{"n_layer": 12, "d_model": 128, "n_head": 2, "n_kv_head": 1, "head_dim": 64, "d_mlp": 320, "vocab_size": 8192, "activation": "swiglu", "norm": "rmsnorm", "norm_place": "pre", "norm_eps": 1e-06, "positions": "rope", "rope_base": 10000.0, "rope_fraction": 1.0, "qk_norm": true, "attn_scale": 0.125, "bias": "none", "tie_embeddings": false, "parallel_block": false, "init": "normal", "init_std_qkv": 0.0589, "init_std_o": 0.0, "init_std_up": 0.0589, "init_std_down": 0.0, "optimizer": "soap_variant", "lr": 0.00449, "beta1": 0.95, "beta2": 0.99, "weight_decay": 0.075, "lr_head": 0.00747, "warmup_steps": 120, "schedule": "wsd", "decay_fraction": 1.0, "decay_shape": "linear", "final_lr_fraction": 0.0, "batch_tokens": 32768, "seq_len": 512, "doc_mask": false, "train_tokens": 110200000, "steps": 3364, "dataset": "wikipedia_en"}
Each number is 50 + 10 x the weight over the matrix's rms, rounded and kept within 0 to 99. Layers, rows and columns count from 0.

# layer 9 MLP gate, 320x128, rms 0.141, rows 69-87, columns 0-127
44 54 29 57 64 53 51 46 53 46 67 70 33 45 52 44 52 56 50 59 45 58 53 56 52 70 60 48 42 59 40 54 47 35 60 34 49 61 57 35 44 69 63 66 43 59 45 36 49 49 45 53 40 41 55 46 58 59 58 40 39 47 69 39 54 47 46 72 57 46 57 50 55 49 62 43 54 51 44 66 42 50 58 60 59 66 42 55 45 50 51 45 61 34 54 71 47 52 48 40 26 52 53 34 55 77 47 57 51 35 42 68 41 41 49 52 42 28 52 48 42 46 49 66 47 58 51 64
58 50 43 43 62 35 50 52 53 54 63 55 52 40 58 59 71 62 41 58 62 52 54 45 43 43 58 51 66 70 53 43 57 55 61 68 29 54 46 26 47 49 45 58 55 57 48 46 49 69 45 55 45 47 59 49 41 51 47 44 52 59 65 58 67 48 54 34 57 48 59 56 59 54 63 63 48 64 29 44 52 38 56 32 45 46 47 53 51 39 35 53 60 49 61 47 58 45 61 61 36 48 65 54 48 43 42 53 42 46 55 37 47 39 45 45 58 58 61 53 38 58 50 47 53 48 56 53
57 61 43 51 58 40 78 52 52 34 54 22 48 56 46 63 34 47 53 52 54 43 48 51 49 57 41 61 61 54 56 59 48 51 60 50 38 36 56 53 64 54 52 65 56 71 54 78 54 35 48 32 52 64 34 61 55 48 49 58 56 45 46 56 54 57 37 40 51 56 28 47 54 47 43 50 49 58 40 48 37 68 60 53 59 52 53 28 69 50 48 40 49 70 57 69 47 42 38 57 63 55 56 39 50 50 41 45 69 63 42 44 45 49 52 54 62 43 45 29 61 56 36 53 43 44 49 40
51 31 64 40 42 53 47 52 67 58 20 57 60 41 46 41 60 44 62 35 54 57 50 46 44 61 44 55 51 46 58 36 43 39 60 65 57 56 51 51 53 53 51 56 41 48 54 45 52 48 52 48 64 35 57 54 47 44 65 49 51 57 61 31 71 46 39 45 58 36 64 65 39 63 42 61 68 54 55 36 44 52 43 29 54 59 52 47 36 50 63 64 34 43 40 30 48 44 51 63 66 37 54 62 48 53 56 54 47 51 40 35 60 69 62 43 44 67 41 67 52 46 35 49 36 57 50 49
51 50 36 55 46 48 45 61 56 52 40 50 62 57 56 54 63 43 54 56 34 27 54 62 70 45 52 42 44 41 53 44 35 56 48 44 41 30 44 54 61 43 43 31 55 40 55 46 39 38 72 53 56 69 54 27 41 37 45 75 58 63 50 47 44 51 50 45 63 54 60 46 61 55 47 64 22 47 44 61 51 59 44 45 63 68 48 49 42 50 51 37 42 53 46 40 54 59 32 49 58 31 47 61 49 53 34 41 47 44 51 62 49 24 60 48 42 49 36 59 57 46 53 66 67 49 58 50
63 54 46 35 58 59 64 48 53 32 51 31 43 48 27 64 35 49 53 41 44 61 41 58 36 59 36 39 50 49 65 56 44 42 50 44 41 59 41 54 53 51 61 47 65 46 41 43 57 43 60 60 38 47 40 56 39 35 54 58 69 60 56 41 59 64 56 54 63 51 63 28 70 48 57 63 40 41 50 53 36 27 53 57 62 53 57 62 49 53 59 54 45 47 60 57 61 42 47 45 51 58 53 47 57 34 43 33 58 50 42 39 55 46 38 29 58 50 57 47 51 61 56 51 46 51 57 27
63 50 66 64 56 78 73 49 59 33 32 55 53 47 65 26 43 50 55 51 35 51 37 52 54 57 57 60 54 44 51 46 54 51 52 38 56 56 40 57 55 40 58 34 49 69 55 55 59 39 42 51 67 40 55 40 54 58 74 27 50 48 73 47 38 48 57 53 40 54 72 46 37 44 59 46 46 48 63 55 57 53 51 37 57 52 68 32 65 76 51 60 53 53 66 44 47 37 54 47 60 46 43 52 42 50 59 33 45 52 54 49 31 48 43 47 50 47 44 40 52 44 36 42 56 50 46 45
48 57 50 47 64 37 39 54 47 51 33 49 62 60 50 37 55 35 54 51 39 35 35 55 44 57 32 40 52 49 43 64 46 47 56 50 31 55 52 48 48 38 51 60 60 51 37 55 40 58 57 55 64 65 49 50 46 44 61 50 41 38 33 47 50 59 51 39 60 50 51 43 48 46 50 51 45 54 53 53 66 52 47 70 57 66 39 50 60 50 27 54 46 57 64 30 58 58 38 56 61 33 50 71 64 57 48 49 45 68 58 68 47 50 43 50 35 47 70 44 71 60 31 54 63 37 62 55
62 47 41 64 52 45 54 51 70 58 40 51 39 66 42 41 53 34 44 56 51 58 51 34 51 48 61 75 48 38 33 60 53 48 61 68 61 45 51 44 65 42 68 40 57 50 56 56 53 53 42 68 42 58 50 50 45 51 47 47 44 47 31 61 59 44 37 64 51 48 47 23 59 49 72 48 68 36 41 56 65 50 46 57 41 44 41 43 42 39 74 41 52 25 46 58 53 38 62 48 36 45 52 36 62 45 57 47 48 41 40 48 49 46 52 57 64 52 34 40 54 52 57 48 50 54 62 51
36 31 49 31 65 59 37 62 49 36 30 50 50 61 31 37 46 41 50 64 52 49 54 43 66 63 53 40 57 62 46 58 42 54 34 62 54 59 48 42 55 41 44 45 51 65 62 53 58 53 38 49 62 55 60 37 68 39 63 51 65 52 54 52 28 56 56 46 48 49 40 51 41 41 58 37 30 47 65 52 54 56 68 52 47 43 40 63 53 51 49 44 56 40 35 55 56 44 25 58 53 74 20 39 47 40 54 33 54 55 52 38 49 54 43 71 25 58 47 42 53 57 64 45 57 38 37 53
54 56 62 56 50 53 67 53 41 49 53 62 41 35 65 71 42 49 77 61 38 41 40 35 45 44 62 74 46 50 47 47 49 43 65 55 46 55 40 55 57 53 73 45 45 43 38 51 39 36 43 61 60 60 47 42 64 45 33 52 41 50 54 36 54 48 31 43 50 41 57 53 53 59 54 50 32 50 57 56 64 37 38 50 36 43 67 40 53 48 36 59 37 55 55 78 52 33 70 45 61 69 50 49 61 44 40 21 43 45 45 38 62 66 52 54 73 38 39 45 54 56 27 53 52 57 48 42
55 60 54 72 41 68 44 51 51 58 52 57 54 59 47 41 47 59 54 59 56 57 50 46 51 57 46 39 40 48 51 47 48 46 47 43 49 68 45 42 44 34 56 60 32 49 59 58 55 29 31 60 57 36 24 44 55 52 55 39 45 64 53 46 45 38 47 42 61 55 36 69 43 40 66 53 51 58 57 53 55 47 48 58 39 34 32 58 70 63 42 53 30 35 38 50 65 67 43 50 44 39 48 37 45 51 35 64 73 35 47 66 39 49 43 43 52 49 48 40 61 58 45 47 51 45 52 29
46 65 53 70 62 42 52 41 45 26 57 32 49 29 47 68 49 43 37 53 58 39 38 37 66 60 52 50 23 43 42 78 45 55 27 35 51 44 65 48 41 30 59 61 30 50 35 33 56 41 52 49 39 51 56 38 52 51 70 43 62 58 69 51 73 47 45 52 50 51 64 61 30 47 41 51 54 46 56 59 51 49 41 41 47 64 59 57 38 51 56 38 60 60 45 47 51 47 45 51 39 46 45 39 28 45 65 53 58 51 44 61 46 31 47 49 49 40 47 56 50 46 50 61 43 64 74 43
47 35 64 62 57 58 57 56 48 54 57 68 54 55 48 50 69 47 44 51 58 51 55 45 36 50 42 42 37 74 60 51 57 56 40 52 50 44 44 55 61 56 34 42 54 50 40 43 24 57 28 52 61 65 46 45 56 63 43 63 50 50 39 64 62 62 60 50 38 61 46 54 75 50 68 50 40 45 32 32 49 44 63 64 52 54 70 46 46 40 50 59 46 53 35 63 54 50 61 62 59 52 41 77 62 46 57 68 57 53 51 48 42 54 60 64 48 46 36 69 48 49 47 57 36 58 71 44
65 43 58 42 78 47 53 40 53 51 50 62 51 52 37 50 50 62 46 55 59 43 49 38 52 37 61 25 43 62 49 36 40 35 32 60 37 40 57 49 58 56 53 49 74 36 40 43 40 42 57 40 50 32 55 41 35 48 61 56 60 69 33 55 67 58 44 57 63 48 49 47 55 52 53 48 42 53 59 33 51 57 60 72 45 32 42 43 55 49 50 50 44 55 60 30 50 58 41 34 39 51 49 48 39 59 44 41 50 43 59 49 60 50 40 53 59 26 49 58 57 54 53 53 56 55 61 65
36 49 55 56 32 48 40 69 32 49 48 55 50 58 42 38 49 55 37 55 49 40 52 40 62 63 32 50 49 51 51 44 47 57 49 58 44 60 61 48 55 47 51 44 67 59 65 43 37 39 42 62 59 39 38 44 50 51 52 54 34 50 65 40 60 63 46 54 64 51 57 58 65 44 61 53 55 53 58 44 55 51 62 61 44 47 65 54 51 47 47 50 50 50 62 52 46 52 59 50 72 34 42 38 53 44 48 46 49 61 56 71 63 35 42 47 75 59 75 48 52 32 54 38 41 69 43 58
49 41 62 47 64 61 78 37 73 66 68 40 67 65 35 35 51 50 69 51 51 62 48 38 41 47 58 52 60 58 48 50 50 58 52 45 27 51 65 43 28 52 55 64 46 48 58 45 49 59 39 49 51 49 32 39 44 55 47 44 51 41 34 54 37 41 47 37 41 54 42 50 59 51 56 43 48 57 36 52 58 46 70 44 48 53 46 34 60 41 47 49 51 43 62 58 43 33 39 65 49 57 68 58 45 59 67 58 70 54 53 51 65 65 57 31 45 44 62 43 37 52 32 50 41 61 55 49
45 39 54 49 50 49 52 42 44 40 48 41 48 34 40 48 62 37 48 49 53 41 42 48 59 72 32 58 46 33 39 45 53 51 46 48 42 49 69 49 52 47 54 52 42 51 67 49 57 57 36 36 43 55 55 65 52 56 51 50 52 34 69 46 64 41 32 60 35 51 36 38 47 61 41 55 57 40 48 37 65 59 71 49 53 47 62 49 51 53 43 41 61 62 60 53 39 57 45 64 34 47 57 57 50 55 51 55 62 54 36 47 47 51 60 51 54 50 44 46 53 47 56 61 48 43 62 49
39 45 65 66 50 52 39 47 71 44 69 36 62 53 49 35 58 41 56 62 46 48 57 54 58 39 58 43 60 51 40 64 37 62 42 49 51 45 48 37 68 46 47 44 44 51 48 48 47 25 58 48 57 57 67 36 57 60 56 61 49 63 66 48 54 34 46 59 48 44 54 36 38 47 65 48 68 43 60 49 63 50 49 64 53 44 61 70 58 54 37 44 59 56 48 56 56 52 53 32 56 45 51 51 46 51 53 38 53 38 58 50 34 41 50 58 54 43 69 48 48 64 56 61 50 68 36 57
# layer 9 MLP up, 320x128, rms 0.141, rows 69-86, columns 0-127
45 42 48 43 46 42 56 52 55 49 52 64 38 35 64 70 64 64 47 41 48 58 57 57 60 74 56 53 40 47 59 76 51 55 54 46 36 46 43 57 26 62 46 46 37 43 56 41 44 60 54 41 41 49 51 51 55 36 53 48 63 55 79 44 60 72 61 58 57 46 48 38 52 45 51 49 50 39 44 33 56 52 53 33 55 47 46 60 25 47 43 55 57 50 39 69 39 62 46 51 27 62 43 42 63 58 51 42 53 41 48 46 40 37 40 31 38 38 47 77 47 40 54 49 45 40 48 56
44 40 52 59 55 55 33 45 48 52 30 39 41 43 48 57 53 56 53 36 61 49 40 60 61 56 64 49 46 55 66 41 48 41 38 43 47 51 48 64 45 64 32 50 43 52 55 50 47 43 51 41 62 57 52 67 52 39 58 52 47 23 62 58 34 47 43 75 46 45 61 35 46 58 56 51 49 34 27 45 52 52 47 63 52 72 34 51 53 50 52 39 45 52 31 42 48 60 42 44 63 68 48 40 53 45 64 40 57 49 48 55 53 63 58 57 40 32 44 48 58 45 49 52 51 52 41 52
61 54 58 61 53 44 34 34 50 37 62 47 51 62 31 59 47 49 45 42 49 45 43 38 82 39 62 59 49 53 39 49 52 42 48 38 65 66 46 45 46 52 52 45 69 55 56 42 53 29 39 47 58 56 53 62 50 55 41 45 53 54 63 49 61 57 37 55 37 38 51 65 61 44 39 65 45 38 49 61 57 63 55 41 59 71 45 47 48 49 60 44 50 54 42 43 52 46 43 60 55 44 62 43 49 66 54 56 47 64 32 61 58 50 55 72 51 53 42 65 57 33 54 59 32 62 54 40
46 50 45 60 54 46 55 57 45 50 60 59 50 28 44 61 67 61 42 57 41 46 43 42 28 42 62 57 38 48 54 46 52 49 46 45 44 55 37 64 23 46 32 39 60 40 45 51 48 47 50 59 45 49 41 67 46 58 46 49 40 57 52 46 56 45 35 35 38 54 61 45 34 46 47 27 42 50 53 53 57 27 48 68 56 32 50 56 52 38 64 60 67 43 50 60 49 53 63 46 51 58 55 41 44 53 52 46 70 49 41 59 34 59 66 71 58 37 49 46 45 68 46 45 58 52 53 61
63 63 63 56 39 46 40 41 60 51 39 58 65 30 46 32 35 67 56 60 45 77 52 60 41 39 35 61 57 61 42 43 46 43 42 49 46 62 39 43 49 45 52 56 41 45 48 30 46 55 36 59 57 42 69 56 55 54 65 40 60 25 48 55 46 48 70 60 36 47 57 43 45 68 48 33 65 46 41 47 61 43 33 56 44 48 51 70 54 47 53 54 46 51 45 57 42 57 44 53 52 46 49 64 47 56 58 40 40 52 45 47 57 61 38 42 61 52 31 54 41 53 46 49 49 47 31 51
48 39 40 62 59 52 37 63 51 41 55 60 44 53 72 31 67 58 30 53 57 51 44 49 42 39 57 48 54 43 35 51 62 57 68 51 59 33 30 38 46 49 47 46 48 54 44 50 44 49 46 54 47 45 70 34 48 45 51 56 46 48 57 55 46 55 47 70 49 57 60 57 62 64 56 39 58 53 34 66 61 61 65 55 61 45 45 32 39 57 50 51 40 35 51 50 41 50 55 32 47 48 34 52 57 42 53 63 55 61 46 58 50 58 62 64 35 49 49 49 37 44 54 64 49 40 50 42
53 39 54 43 49 36 72 52 51 66 58 50 62 45 66 53 50 57 65 51 40 50 62 46 51 47 59 35 52 45 71 56 44 28 45 75 54 55 59 51 56 46 58 46 60 50 53 35 56 46 55 48 40 53 53 49 65 44 49 66 34 53 58 53 48 64 41 61 56 47 51 43 34 48 51 43 46 75 46 60 41 51 52 46 48 51 55 46 38 39 52 55 50 28 60 53 49 39 64 47 57 37 68 39 60 62 56 55 52 24 49 36 52 47 53 61 43 31 29 43 32 68 27 38 45 41 49 35
45 61 55 51 48 39 43 68 55 56 53 35 58 57 44 69 53 50 64 42 38 49 49 25 43 51 57 46 58 59 69 40 41 44 53 50 53 55 41 59 46 60 53 53 54 39 57 70 42 46 39 42 53 63 45 54 48 60 39 51 56 57 61 49 51 36 56 34 48 44 46 42 75 47 32 47 38 48 41 52 43 35 62 58 60 44 62 57 44 57 29 44 61 45 58 63 67 57 62 56 56 42 53 46 35 60 51 57 43 56 63 54 55 52 55 27 51 62 32 47 54 58 44 50 36 45 55 50
61 48 32 40 49 39 53 55 64 56 58 50 51 41 41 52 56 52 36 68 61 40 68 54 44 57 49 63 53 62 42 61 61 52 60 57 56 46 46 41 49 50 56 65 46 56 54 57 45 48 52 46 39 46 46 32 52 60 66 35 47 49 50 44 39 51 59 54 49 48 48 45 49 38 57 42 62 61 51 53 59 55 40 39 43 31 46 45 39 28 53 42 60 41 69 39 75 56 53 34 32 49 62 44 77 51 42 48 35 54 64 51 49 47 68 45 54 49 46 36 44 49 40 53 37 49 49 50
67 46 66 36 45 43 26 49 27 41 52 60 64 61 57 29 38 39 50 39 54 42 66 45 55 40 62 52 63 42 61 49 51 61 47 50 53 33 64 44 51 59 43 57 45 30 54 49 41 44 68 47 39 59 48 60 47 58 38 52 47 57 57 37 52 40 68 51 46 45 56 33 52 35 45 40 69 37 52 53 41 45 38 69 58 64 50 32 46 47 58 38 55 52 50 54 53 60 54 36 45 30 45 49 49 50 54 50 56 61 67 50 53 47 37 44 49 48 47 62 55 60 33 36 60 61 42 33
60 57 46 44 50 44 25 37 50 58 49 37 42 57 57 48 37 44 52 51 57 47 38 50 69 58 31 68 42 50 56 44 48 58 46 39 54 51 40 31 73 53 39 49 43 57 44 48 45 51 47 75 53 51 46 54 56 42 40 68 60 55 46 46 49 36 38 45 51 36 39 49 35 51 67 46 37 50 45 45 54 51 54 57 50 60 75 52 65 42 27 61 48 62 58 64 39 54 42 28 45 39 28 48 51 32 50 62 55 43 53 49 46 43 67 56 45 46 43 47 30 57 58 46 52 39 63 28
69 42 50 49 62 62 46 27 42 50 47 42 38 47 49 33 58 45 54 48 52 49 45 73 47 63 56 53 64 61 51 58 62 16 55 52 25 37 53 55 38 56 53 50 54 64 57 54 48 43 62 23 56 44 50 52 61 48 55 43 51 56 45 54 46 43 51 34 57 58 61 47 42 51 53 57 41 45 58 50 70 46 60 63 55 40 49 43 48 40 47 49 68 33 35 73 56 44 33 42 54 71 49 61 70 48 45 53 46 57 63 59 53 49 46 48 61 59 42 41 47 80 40 42 65 44 65 48
50 49 44 46 48 53 62 50 39 46 45 49 79 56 46 35 38 51 53 32 46 40 61 61 55 38 62 49 41 61 43 57 35 72 45 59 33 38 50 58 63 56 30 60 68 43 51 42 46 54 62 39 52 45 47 49 50 62 41 54 49 51 36 46 59 64 31 57 37 48 51 36 56 44 46 48 36 39 66 42 50 55 46 44 66 39 60 41 52 60 66 52 53 52 51 57 42 60 66 30 72 65 61 38 52 53 54 66 73 49 40 41 76 55 59 46 45 46 41 52 58 52 53 57 50 43 34 57
49 46 24 53 63 49 58 46 57 49 49 41 59 49 62 61 55 43 51 54 51 60 58 86 80 48 52 49 52 37 53 41 36 51 56 47 48 43 44 52 60 46 50 41 67 42 60 44 45 48 49 34 49 36 48 31 55 52 60 56 43 37 49 56 46 62 42 63 25 63 47 58 36 55 59 37 52 80 54 36 20 45 49 49 65 44 42 65 46 49 54 52 56 50 55 47 19 61 59 51 43 59 49 62 56 46 48 56 55 42 49 46 55 56 64 54 59 63 51 55 48 43 50 45 58 61 52 40
49 47 59 60 57 58 44 40 54 39 27 57 38 57 55 38 46 60 78 59 54 54 37 46 44 47 48 50 58 54 42 45 55 25 45 42 51 45 47 43 48 42 55 54 57 62 42 40 56 65 55 47 52 54 24 51 74 32 49 48 62 60 69 40 55 56 49 54 44 39 42 61 39 57 26 56 46 51 36 39 34 51 54 29 42 64 54 54 47 54 40 40 46 58 56 51 59 48 50 59 53 53 34 50 53 70 46 56 36 56 54 60 61 71 57 51 43 54 67 49 43 29 62 70 42 44 52 41
52 41 45 43 53 36 26 45 70 45 50 57 52 62 47 60 64 40 55 49 43 58 57 48 61 52 55 51 63 61 45 53 39 32 48 49 41 52 51 39 51 31 58 45 37 64 64 29 56 61 41 66 47 55 66 48 34 41 47 71 51 42 63 59 48 50 51 48 53 52 42 65 44 44 45 24 62 54 68 60 34 74 46 51 36 56 39 63 68 39 29 48 63 59 52 59 69 55 46 47 40 49 45 42 37 35 60 44 44 52 47 39 40 61 50 57 37 43 52 50 37 43 50 43 55 44 36 32
53 43 60 44 31 57 61 61 33 47 35 59 53 48 57 37 55 47 39 45 29 35 42 35 54 54 49 59 47 61 41 64 62 35 52 59 51 60 56 56 38 75 41 58 51 80 37 60 47 50 58 59 52 48 43 47 37 50 51 60 56 64 59 67 54 27 56 57 60 63 45 47 57 40 58 55 39 39 48 47 46 37 44 57 46 54 47 49 47 47 61 36 55 47 38 55 48 47 53 57 45 77 33 38 51 52 56 26 51 38 51 54 48 36 45 55 38 39 40 33 36 32 55 52 60 54 49 36
52 37 52 53 38 56 60 66 38 70 56 44 56 58 44 51 45 46 45 50 36 36 55 62 44 67 42 56 47 43 40 39 55 62 46 54 53 48 57 46 34 47 73 51 59 38 36 55 39 51 43 49 41 49 56 63 49 45 61 54 52 37 70 57 60 52 60 57 50 38 60 59 61 49 46 59 41 44 61 46 53 73 62 50 41 39 48 41 61 52 49 57 53 68 32 67 65 61 50 58 52 50 30 51 45 42 51 35 57 63 57 55 51 59 53 37 59 45 51 32 39 51 51 59 39 48 52 39
# layer 9 MLP down (transposed), 320x128, rms 0.132, rows 69-86, columns 0-127
39 47 56 39 67 45 47 68 43 55 48 56 56 55 56 56 57 67 45 52 38 58 41 49 42 49 49 39 49 57 44 47 47 44 38 44 66 39 48 36 70 69 65 43 40 57 47 39 54 45 60 37 52 59 42 54 59 49 57 46 59 59 56 41 49 43 53 42 54 60 47 36 44 49 39 38 57 44 49 39 45 55 70 63 66 38 40 46 46 73 57 47 61 50 56 62 58 48 65 39 38 45 65 43 68 42 48 44 45 30 59 47 49 45 25 60 50 57 47 56 60 46 43 33 45 43 45 54
50 46 58 56 71 47 55 68 47 60 50 48 68 60 49 49 34 34 40 46 37 44 52 91 46 45 56 45 50 46 63 43 49 48 52 42 45 41 60 62 53 65 56 47 39 70 36 64 57 53 56 44 61 36 66 49 73 44 62 44 46 48 38 36 54 57 57 57 43 70 44 63 47 37 32 43 44 53 55 49 39 53 59 65 74 52 61 48 45 32 59 50 48 37 42 58 62 54 60 48 59 46 48 49 46 63 53 51 60 42 45 61 56 38 43 62 52 41 41 41 51 49 44 46 54 52 49 44
52 49 50 39 58 53 37 46 66 50 37 63 46 55 54 43 57 28 37 32 47 28 54 72 52 56 63 45 41 40 39 48 31 52 58 51 31 46 34 55 42 52 44 37 35 43 63 54 43 45 49 81 48 53 36 62 73 55 36 57 55 47 47 36 52 44 48 51 45 63 47 50 47 48 45 44 56 58 51 51 54 48 47 55 44 65 66 52 44 47 54 39 47 35 42 41 39 30 53 62 47 54 38 62 51 58 59 45 51 41 50 44 54 50 59 53 45 45 47 39 64 48 56 68 45 40 44 51
42 47 52 51 50 65 28 59 39 64 50 52 48 39 39 54 52 28 55 57 52 51 62 51 52 51 34 49 44 39 49 53 39 53 54 31 40 37 57 59 29 44 61 68 61 52 42 40 59 48 56 44 50 69 40 46 59 47 48 44 46 46 48 74 42 39 42 49 49 65 39 51 51 46 33 66 36 56 58 59 51 42 50 50 41 49 67 21 57 53 33 50 47 56 53 57 40 54 62 59 48 55 42 45 32 57 52 62 63 46 46 53 61 32 40 54 32 44 42 51 61 56 58 39 54 47 42 38
41 62 51 54 55 48 44 62 59 58 58 41 38 61 50 56 54 61 42 61 47 36 44 25 45 59 68 49 69 40 39 32 58 56 52 62 41 61 35 42 67 42 58 45 43 61 39 74 46 46 54 33 49 37 73 46 51 55 64 38 41 51 64 46 52 50 54 45 65 51 32 63 58 36 36 49 46 48 45 39 52 50 52 54 44 58 60 60 43 52 27 51 50 42 67 39 24 60 60 51 49 42 40 39 29 53 53 62 50 56 50 52 61 60 52 44 70 70 43 38 39 37 41 44 75 46 34 49
68 57 52 61 32 45 52 59 63 60 57 56 45 54 37 62 64 54 44 61 42 38 34 54 50 56 60 58 67 48 65 42 59 58 51 52 60 64 40 57 50 51 62 52 46 40 57 67 59 56 39 53 49 54 37 44 62 56 53 49 58 54 52 42 41 53 58 66 36 36 56 41 51 35 54 43 52 43 58 36 49 59 49 41 51 41 44 58 37 38 57 54 29 48 45 49 44 55 48 43 49 59 57 45 44 52 63 49 38 45 56 45 47 52 44 61 51 44 49 67 58 35 61 40 63 42 65 41
57 65 49 55 51 53 42 30 47 39 26 59 41 45 57 29 35 47 57 61 45 63 56 45 61 49 41 64 47 60 53 42 63 60 46 29 47 43 68 55 60 66 62 59 37 55 59 50 56 40 56 52 69 49 58 57 61 58 56 57 33 44 57 42 42 58 60 55 62 36 60 40 37 43 56 65 63 49 50 57 62 48 37 51 41 66 55 52 63 39 62 52 40 42 56 34 19 54 58 37 78 60 38 43 48 50 43 42 53 39 43 38 45 43 58 60 59 62 37 65 42 37 38 46 49 43 53 60
56 52 58 54 31 59 69 49 47 60 49 54 45 45 38 34 43 46 58 49 57 47 55 45 54 51 56 68 43 60 45 41 34 65 56 52 65 55 58 63 51 54 35 43 50 55 44 48 47 43 54 51 71 66 53 50 68 53 44 48 48 61 54 41 57 39 52 69 44 56 48 64 40 37 83 50 69 58 36 44 35 51 44 66 62 43 56 48 50 47 54 50 62 34 30 40 54 47 31 36 32 63 45 52 77 46 31 41 62 57 50 40 70 66 53 71 50 36 61 69 41 58 66 38 43 59 32 48
38 51 41 68 49 55 51 55 48 48 42 62 60 53 51 52 40 51 38 65 64 41 36 47 41 49 55 58 61 42 42 48 45 48 46 37 66 49 47 53 42 46 53 65 43 57 87 42 52 52 49 55 51 54 58 51 39 37 53 44 54 45 47 41 57 44 54 48 44 54 44 45 47 43 48 54 58 47 55 33 48 53 50 58 51 50 28 63 53 50 54 56 41 43 44 60 54 55 58 44 57 44 50 51 90 57 43 60 54 43 48 48 54 59 52 49 50 54 39 54 70 49 54 48 59 51 64 49
50 56 55 25 50 55 53 54 48 52 43 52 49 66 46 25 48 61 42 35 48 47 50 64 65 50 75 49 47 46 58 43 44 73 42 52 53 40 56 44 50 39 42 49 46 49 57 47 42 45 56 51 57 54 55 27 42 62 51 50 54 50 50 43 50 54 50 48 57 49 45 39 44 48 56 56 60 43 59 67 55 55 51 46 34 55 49 53 38 42 58 28 49 56 54 63 48 50 48 60 45 58 64 43 31 46 56 56 62 59 55 67 88 54 43 63 41 52 46 60 47 50 57 47 39 36 55 33
47 47 41 64 62 65 49 53 34 49 50 67 47 60 48 68 58 40 27 50 48 49 44 45 54 43 48 45 54 36 41 57 50 38 41 44 58 51 56 58 59 50 63 45 50 56 50 49 53 49 67 61 43 63 56 66 67 56 46 47 66 24 37 49 48 48 58 60 39 54 47 51 44 45 42 49 38 48 37 45 32 28 58 63 59 41 46 65 48 34 37 59 54 64 63 34 42 52 43 38 55 45 47 66 42 52 63 49 46 68 54 45 34 39 44 50 43 57 38 61 59 48 54 42 67 48 71 54
52 47 40 80 50 68 56 58 48 53 66 53 55 47 36 68 47 53 46 56 46 57 57 07 53 56 45 63 56 41 29 61 54 48 61 53 64 61 55 61 67 40 50 48 49 32 64 60 64 43 43 57 51 55 39 56 49 65 49 38 47 38 52 50 58 53 61 37 61 30 55 42 47 43 48 59 55 41 47 50 47 53 48 46 38 35 27 60 51 50 52 45 55 53 44 47 31 46 47 61 59 56 48 37 59 69 57 37 47 53 48 45 51 59 72 57 46 51 53 56 44 52 67 36 38 45 51 49
52 46 53 41 55 44 62 51 64 55 46 78 43 43 69 46 56 53 54 46 55 46 33 19 39 49 51 60 52 45 49 47 55 38 57 46 48 46 50 41 69 49 55 38 51 43 35 48 68 61 48 54 58 67 42 39 43 39 45 55 57 58 61 57 43 44 66 54 36 63 48 50 71 64 28 54 60 52 35 58 58 45 56 48 54 46 39 33 49 54 35 43 37 44 31 46 57 33 32 65 34 49 53 17 73 46 63 62 51 31 54 46 36 58 42 48 53 65 66 41 60 39 64 43 43 38 51 46
43 53 37 40 68 50 56 50 34 47 13 47 35 68 66 56 59 56 60 42 45 34 51 00 53 46 48 44 48 57 56 38 44 59 54 67 55 53 44 47 37 49 46 25 55 38 68 42 37 56 67 52 36 55 51 55 71 48 51 41 44 46 49 65 45 38 35 31 48 51 56 51 48 55 34 68 50 58 51 60 52 45 45 57 30 45 49 23 47 51 49 55 41 56 45 52 70 49 58 57 48 41 52 62 57 72 52 54 59 56 52 47 61 44 53 40 62 54 42 47 54 47 41 43 55 49 46 44
32 44 40 41 54 41 45 52 48 62 57 73 63 49 44 48 39 51 42 54 42 60 53 38 69 40 52 41 62 62 56 51 63 61 39 44 56 55 65 60 55 53 46 37 54 56 55 54 59 45 47 32 55 43 70 56 62 51 78 42 67 53 43 59 37 48 40 33 41 43 42 49 59 50 74 47 48 48 55 36 37 53 51 44 35 44 55 40 54 53 30 39 66 55 37 46 47 62 62 60 46 47 43 54 57 76 47 54 50 53 43 43 39 66 46 67 53 53 60 60 44 69 53 49 27 59 65 51
59 43 51 53 66 61 45 57 48 15 53 70 55 48 45 50 65 60 52 52 55 66 45 47 55 49 47 49 47 34 43 57 52 62 51 42 47 59 58 41 54 38 43 44 60 52 22 62 53 25 51 31 40 62 47 59 40 35 49 46 35 56 46 57 43 47 41 54 40 37 39 51 37 38 52 76 64 64 62 43 55 40 37 62 62 58 71 37 59 54 52 52 59 59 50 55 55 53 52 50 45 54 42 60 42 44 28 44 40 52 49 53 62 38 48 40 62 61 49 49 47 44 53 42 47 61 41 56
48 51 54 50 55 45 47 65 42 42 51 53 54 47 49 30 54 42 36 55 53 60 43 47 32 47 50 47 41 62 46 72 72 63 47 53 31 37 65 49 47 42 64 41 55 34 74 54 48 61 50 62 40 51 53 48 64 48 38 55 65 60 49 50 58 43 56 50 50 64 52 47 41 61 62 46 37 40 45 41 63 42 46 50 32 57 58 48 40 42 57 58 60 43 40 34 39 46 54 62 43 53 66 59 61 57 52 43 49 62 50 48 40 53 70 36 42 42 39 44 34 68 56 66 44 55 43 41
56 49 53 55 60 50 61 45 50 62 41 49 50 43 36 43 60 49 58 57 47 47 46 99 46 31 65 45 44 65 54 47 35 46 46 44 57 45 58 35 43 48 39 52 42 57 50 47 42 47 54 62 45 45 65 58 40 48 45 48 58 64 53 37 53 62 52 28 51 53 39 52 48 48 77 58 50 45 54 35 45 53 54 56 36 59 42 63 49 58 50 54 74 55 58 49 60 53 44 57 40 44 38 55 54 48 42 38 54 44 42 42 49 52 48 48 46 47 61 59 34 59 37 46 41 38 67 61